Each number is 500 + 40 x the weight over its row's rms, rounded and kept within 0 to 999. Layers, rows and columns count from 0. Numbers have three digits each. The size before them is the row's rms in percent of the matrix's.

# layer 12 MLP gate, 512x256, rms 0.196, rows 144-177, columns 64-127
101:484465507466502527507522518511515454458441439446461555494525462444469538511544522445592515508448571524466471470472452501424472529482516521546478497533511442454485512443472464601441532514456441
095:513493373425461478462509450479519448503516481609547554591469580489523502451500541491515514435505478439573443519503500540510529511497523482443464500554537487425516544532520591489531512487435512
093:446543542517541497525446517483447463570563477588548550486418542465552533554525511510547445439501468460601504474491483483476566503454469493498479498531504531500508511544474504527503442549527512
100:571470594444504525480555462442448581550564473478551502541509489480465470492513533550472491554507568490470488413510570490485482463532480508504461494473511508529517524413526562519487475437477551
096:496522469503481493474508539541462547524448438531477557573509476486486536540514493496496485554548462529505458481503547531508507461515413521446466476475428405446496456486527551464508438541532489
096:543492463488423558517554582450455523531502523530486511532507515516526488513536423550509512551550537453519491545492520586440476543425457487500477529510444471466479475509412483445533528532533518
104:473505490554558530534546422569569456420497495541583454489439541534453529511588499492555547497511508483492527470503562455491536529566520506460483459432500510528564501477535534484536447528567495
098:540456494504475552481629543476476527532454512444589490525528466534494526491471494445502534491419525479462452434426435516571500542540492516473470516403499506497589435456509516492524521621509512
103:496489514536549399554528504466505515503479439500487489472492488488425526430535499516492453529499471547510512548555499565475570506501500508420512515525550469516472463500553498546426524514411439
103:506511556482469507529530469506415472466532441476536516488520488577496479519472521516451543456548541593514457506483457558499494500508473532457450503457475546475398537410512485461514552555519551
096:405548565488559462518578469493488537525544456514506453437504527475442544492500498476514468493469503465528491580496516489451556504512554503546521445512515522461550468513492474503517550468508486
099:474498461520514526493454536514465455478573555529586515514459476525440557530544530530517500415540595498419559461369458520505450560493538499497483482407432507437484489524551478506501508487540484
106:542483550516508455500517569510568543466613506513478487526524560478492517524464474524484418599579479542471539458469460501474478573520503436497481474467534386508505478445458523480463441479534512
096:470528457465423521496463460487510560459411479445470514411504479513465505473498445541480481483492505502450428468464522518545552470493531493526508457476498437496556506470471487460503395489483471
101:518464446561507560513508384482522516514507507527549440534500472454540478609424468547624462553446527518482462425487499477545501528498479466509504534503461446510513489492535497489405490519441499
094:502485401487498521534465372488542586522525575578549533517463550499499500460492498518444534417552493501461472513420530526462483445477465497424525500511472497443532505527536517503470530455608501
101:514636519560484581536534498552480511491464508460544517554493534455432520505532471579445484489520519568537565519604489513454548455518527512500566456474483509431516506511526529485485565457484431
105:472536486482563542482561521482478546547500497469554499470463553473434545476425437434478509460504538501504500532466542481536526552481451462493532477507479448524451517533449538489423461528469393
100:501478478471506471510541463402518484496533512547540449489533513556467470437538417465574551579482425494527486577529509570524443486533508458517484481465480489534542554546510484501422467417478469
104:537436532491488466545516501509361576492452523480528528502476444526474525545504404418555557456531511489498478483439549553513486451487470487479460550476526472493498521492520543487435565490478441
109:487507409491462501434499586498514509458525492508549494471450533461547549523519480542512423618538600497521515469453483556518523465540449459488549454537520474486593503437572512528501484492557455
099:440456556503549546457543555479484510423608463524446484525437443456511483466569475505539517349495443492541545504499545498524505501552441479534574527558512431520515450533440541532538637436484463
103:492492563493546496524478528458504444493488465476583511450525510515572524580573535520561492519488479536505594431444501473487497460536549548522517482486577517493623473468497452526571511569458468
092:511544527542477534558532495482477519483505460550524515543426442465469538469589499494572481479435435467502511549449487577502530543500467554552502534496476501486509481481548470476490509513517452
096:563484532409456510491434504552477504484531562513478466477530497512553598548565523499453493515513509510492465495518511530491439473581497494464406506457517455487479518535543546534432555477536497
091:603573557518505503515532483417479463572474494481563507442430486492495495517509490558529552471558554469460502492523440508455467491436497459475527524447507494457483446480419455488522486463556512
099:461460546550470514510545531458508482487467465541465467520439552477529499549425537466512442534462590567477544456546522609502499568530547540506463557462479499398511485535488515567526479501430476
105:489517530481511526478451525570533562480530485431526462512571520557451519447469490468554546463562460407539475479487493533554473489559453472466505532515466536477474535489510464551529533434423461
099:564482576466487510495539437527476486522506552498460431512528471391441552552520438537526506553490513476510468473540488561476502491512516423444468460513420498545401535505495501495524455519526433
099:505444520462482551540492503410458524520470472477530552561463409508497475502463553537463469471486432506512453477493575550510488551524531490501499475540528422497543536536524507537526457455498440
099:533467464473485473502409543514474459539535509496499455442510553459452452511533458500542524509524509446502492455474513488481551541549524489499533528484424507485458608479487477475526442506472518
095:549524469485447525500497505514481469543471503517563535493470457445533485433560575462525530489515508537511489515493503535438424430456495478455523581510508548517559475443511491478559499505480505
099:441498472458463517512535488495520532520437515464478534554486498502531519557497474492495493530517466540493475563619497482524478456486465482476459471496426466441475516511523500565459537520509417
100:597521435520518482556549467516523533506462470492432465464570515527516540473498534426542546507490477468490432492522490462466502561511517517576580495533532463565527574451450468462563531519472487
# layer 12 MLP up, 512x256, rms 0.2, rows 144-176, columns 64-127
104:486502491520509588513561567462585493495542551498442461526497510536496527475452495518456541507514443490529513457572545500430485445435526470489482452508507474517540409475478465497513477414484558
099:506482517497458479498522497516559432475510566481535536540559591602484493456511519526454467500544510476561520454599509463477505477540508475482440472449465467449535424496555502557527548497497469
099:564505521491509507516573444583548470450472471513455434483510470530485444503469485484465542524492499502570473496477419481495464520471491508409471566534505532533494553506482576488480499514501425
108:400534503433461536536417458548501440430497570536462471503574440590517505519489493420504505502418504588461521538509532489494488499482510499493494461574423529520480508501560526525494579499558529
100:467483461471545501455540517437494451496574567526542500513442534462500485457456515560472537490453506525518517522507404472427482535534480470518595490522542417551533491535516443489503519458556561
093:493513487537510475608507565509553480467532446536478518490450497568473468512509500528489522453521458490570527470470491512501471486503503481423520484542583459543480529491486564551523478501570483
097:418487552465489516519451431490470510508495468480524497440412485565449504459483525487482539471438510567511580511526545507485546539553503531487541508545462568481477534519545488479513462496531511
103:516539545505483531400579468531531443550486535457467475482545452526465497485517461490512527537501564498479498519523531576472523442564482508541483564512473471533513513476535531453476506547474528
105:447416472441444463443520516484524522478485510467557505471515500524578490481486532501542489468532503463595473529524570503495513557504520481447563479471442467525468554432499506551440506470484535
097:492564518565470557574495511501490527464557466535506521564443516500461479503445447557435486490490504509491506510515515510426563451454513568510513529562480497383533494522463483451476528525444469
099:484561418540594477525538517475487501521454515512465509481497530471450557457465491504516461606496502490542553470483473471522517579509480496504574444466524540527465498412554475505530572479506445
100:505438473501511507523491470509524525531526582511481507464450479500510504502467464518513528527530544498518506479487418516451522469556444499521545401515498506511504529500543538471562446441470643
102:519550629531510444548472498466579487511537496605464430558539510502552557478528480525448498440548483523488498438551471502474556464527480488510484567447502459474507542521467443442457469515427436
100:506495480527496463467499492446513492548498498564530492459434468519457462438540417568472594524478512505568485515442455479585469494476510512490493567525481512485463498533529519510510496548488493
102:483448516485470593514508547515488535552449475555424508520438494533432571564514511457431530502525500492475518569475494558450440475514464546461513519563539532441497607425561497487495500417498465
095:473532483547504514490495487520503496532570513538422497615496499471475505507394478488459511502485483482583399507429539552431566555527579487531508443429526473521509471461587539515418515531417494
108:461479435456574554529540516479527486413495416490460470505486422454479467517505434474457600480458492508530556420591526463469483481499404541443551492480459615562583422446497470527502461478576480
105:453523455485485503474531583563500521475472558477528529479486498504530448508599514484452474435487543431530564532486580489465469523536475532531504540534505519466522528496565546467482490503478558
097:534570509453508562444514489531440426552508550560467473477456460474537491537514556544473511512494534509499531510486506463557533504468554477557449474568499471456496393494472527635570506552506512
102:552434472442443504425543505442478457498493508535474557484457437478524503462477423475516490479468601525501484431492503473478468507537497449404467490443486456505559553529561521513508474464508424
111:473508492521514465515484506533492498502468558436515575562496479464494492448511488516523446540511531463539455548489458452478487465485454493502474408426452537499528490503502527381458459460512501
095:568478523500468458481517430525529462485526390533498452512436504534483524512531473466493557500470498510471512450485474498514514459535555469471470464532541494483451465527493517455441472435537468
100:495484514458439480474530517466472519461496603437406532470566429504526484499506481475505421557541495508514525511531489463419525578551447500429490507558508527528561562506411448454532544504586436
099:503488483488582490513481492516469449499475522560495534537510539569573452498454438554435460508600521575485453502481522478507435478510502485524467442525581509502481457466536511460498521450479511
100:471503460521547511499462507465544470518469520510490550507507513459489469518529420505542490405540543456485523514481462498503601545572515533473467532494502565479483481482466528417480410580546489
095:516500466392544510432482560577495532441490497522486506422544472487546553531505495487446458451541499487542559515470516475505499505530468477474467488457533412536457592492523519500453487535462533
104:545435504544534530509414489514507497514499510488506461501511541531538475512449459516501513521424570541557561448420500467524456437526507527504500582513514464493482548484472584519472519507496472
101:471475545563518492467413514517554496574518515512475490557500516461481486410430467473544466520505453580466485534434539503506456553530523501454522518467521445476479481502534472509503469501494522
102:481577527499518465459499396566433476490460569491492504519538573518555511545557530514457427549553543503487459464426530544424467502525501546551561495526474514501501484457501478534572494489623494
098:496581491471543541552544455510485499549474424492473465507618561469465520500458540578549606474551453561512522488548455466509483521528510492409460486472538496461507606470480531520518548582485548
100:478516534512411503477474498455448533492477531568470532415456508506525519507502524515568612519511510569490519494474510448496559434451521526523496495513491501526488509542511544477534475544556501
089:509516458462506536467531472493472490533475494466548473505494491452541475517501576438519477499502486493481505482435437525497536485409448475462461486509492539464524516551468478549503482498481525
102:528493489450527500534499528482520568545490533469494581461549576476503421490467512521486477477475492488513474458462508493519478453445422507472517548517516473526496466437498499481488491542508502
# layer 12 MLP down (transposed), 512x256, rms 0.188, rows 144-176, columns 64-127
104:545507473496508539502556525438538552470534526567491483463558501543526511499442565475495490484492433474517495506546534522488450507504593482491483489497425495520479508484513500469503545484473410
095:498488528475472527523494544557492434470547550527468543486515500431442546488522621497450518518423497524461545420459484507538529488557528419514473487525493500531473532472579520471482518460465464
100:529505499507460477461467461473506528495444522498453565493490526543429497486463497550462545520512573525496464478509461505529485480512504576512460526461575487502483485512485552508455515501496483
104:514601498529478533526530535417467465459448499519436538533469468506505416519491472523510469399522487505539442361557529557463485483443556449519502405535481528572500458524560510550459500507432539
100:499535505429485415455482513510512385463497584514480510481526545446551493508456483449478523498394480449480505524458481455482466461473489422454464524575502452595474547544548481499492491450487519
098:440540503585478524485549549476478420435493438492517461543457464513532447473487499487537502525495421559456542505450510554451488528476489479453533370526531484524578478521455531505462497397485489
102:500519502557505606508539510491496513556509540453486502525479533479544490518429572553490574530468470492500569581539495495498528501486453478489514492465513490469529487536506459478409542504494464
104:440480457514466588452473503582547514496549478542494454504474467409494561444545555465531482516502460434484441510521483477484430572463527456469453499477519480485505547503517440581475489468450531
099:481527459503483501455537470485515431483506500398566496554453499481541470555508525520465591522485508453472465469580465479487447566513413559521494530478469504481482465553518486431578488561529503
098:521485503534502528524486567473442495484529517522455559513487409561529484556557523534599507461492486467479482511528516454490508444490570453482478578538521425431464514560507453542528534523579576
098:524582515457509549517532503496517525488494463517585509492546469486565435430452515545487458554470436478488504377528530496476476468521528508543574549508498515515487505527485492628540491507472482
099:442539472463502449504436465484505559476451435563512472454468487502555482453460558519522433438483484434506512478568460462603521512545435513489511447540543451490489488579504463501470504451519534
101:452551434420468516488548549443512463502489509593504481542537422537571458451507552509471519526541485530464562473587541451577495477506518524482565501498477528504493571476496509534517468446474412
103:590523426456566543455551481554478510539560533543515517489485480501496462451551498505537590505510522576522529510469460489446526537454456543422511430504476421528475485582497450479535529550523466
104:534550432485477525446455500542431516553446502528551489490466570478489490557501458506493488535543514501507457544497500484496459450572468462541463495459517527537540481547551570581427501511541508
094:542571442471545529480599486384445446568493577453551509437515514550481511544462561561510458549515542467483476487525490514557440483492523548499462487483510446521491480454484590582516539503452550
102:574524566460508510540456495441522482548474502549517465576558509469534515497579493518527496412512486467515497531499389532485558508561520428519433494497536507528531516489498483438464521535433490
103:511425462457540538501456542568544516558538602498468492493425499526496534514503511481552502562474446501517465457530516602492537523469525447480582484459511505541511512532529457581514461532484475
097:437574572545458587459544417497451533509523426468460515515553499464534491536457478480508516498449511513456523533510460415520483524496558530480478506484510442512543415481471529548491514480520463
104:445481478502480504509544495548504466554549531520466458580437451528488561488582442481531502526495480484469478504476567525446493574470434496511489525564490513412540465472515430481482491558455376
104:494455423457501490455519510495551486554536524528498532472475546468488448508519521503449375526468528401467503490486500482471541450446534558504481480467512510507504476544547607462432489500507582
098:499532422531445518439483477461514480459450462475541512547428435629527487458570454516556504511523580600499540406515535495453528485513536476510434478505474540496484507531424472550485586505500497
098:461534505471479491491478581522513476466467446488528474471507537528470560495521552442565483510465495463477513512499506528542446491558463584455473532412540442476488493530506570510580528537533542
094:520506453511488565513541536499542553496567479538540554535556438462481553571508486461516460519468492513515524466514453499497531453489544454528543489484424504490502605511479510508429488438477533
102:475517470445481475570546486526464477623524534501458499519551501431432487476484478478494503463539459480544546484513528515538587514432481497469530484528564530522435490477418454488463427539458527
098:539511466497456455471487538431566490567513464475515496511496507547531475542428427467413494485525470550465498506558509507499611530535510515527506528475524510584578552503536424500474525438476494
101:490544460526601535514586487457504483414481543520583477488514562481443485491452499535606504423491560489507456432451555482529484536537446525546507500455482482414519568492425448539543453530515455
099:481462525466429459499471494461471513479467457466498494525533502503496583492565537463493448544489474499471486523461534526488474546528523471512523625446569413488463516453503492470491522508497491
103:515490582451552495494556555432568484513534524494529530542494521480528535535471502501454512441547456557516470460571579485455506486601556548510524460460534524503542520435504510497503535517462441
101:492514372495540562487444414505481446529488525542443445462567519551476477544512539547548550499556532565484536512489445561564508509498463522415436497486478473512519528496486584509495523524498486
093:569494503515551477526469455559466558512481498437523526473438565567556554507466451531499463511562575525493505529565472471485523521477564428554552477496492488494415404461497510450442442518496508
094:465474442573491436433462463588584475499481498509517464458459429417504434456550514490437462519475525522569477468492410498515464510544531514538524536467556484587476572477572615529482495505476451
104:485480518515481461459488487540532500457489496463519492463465507440517519501482582540490508523587498537483419545528497504487502421474448492472530461520446551502481475580531493498475494490411459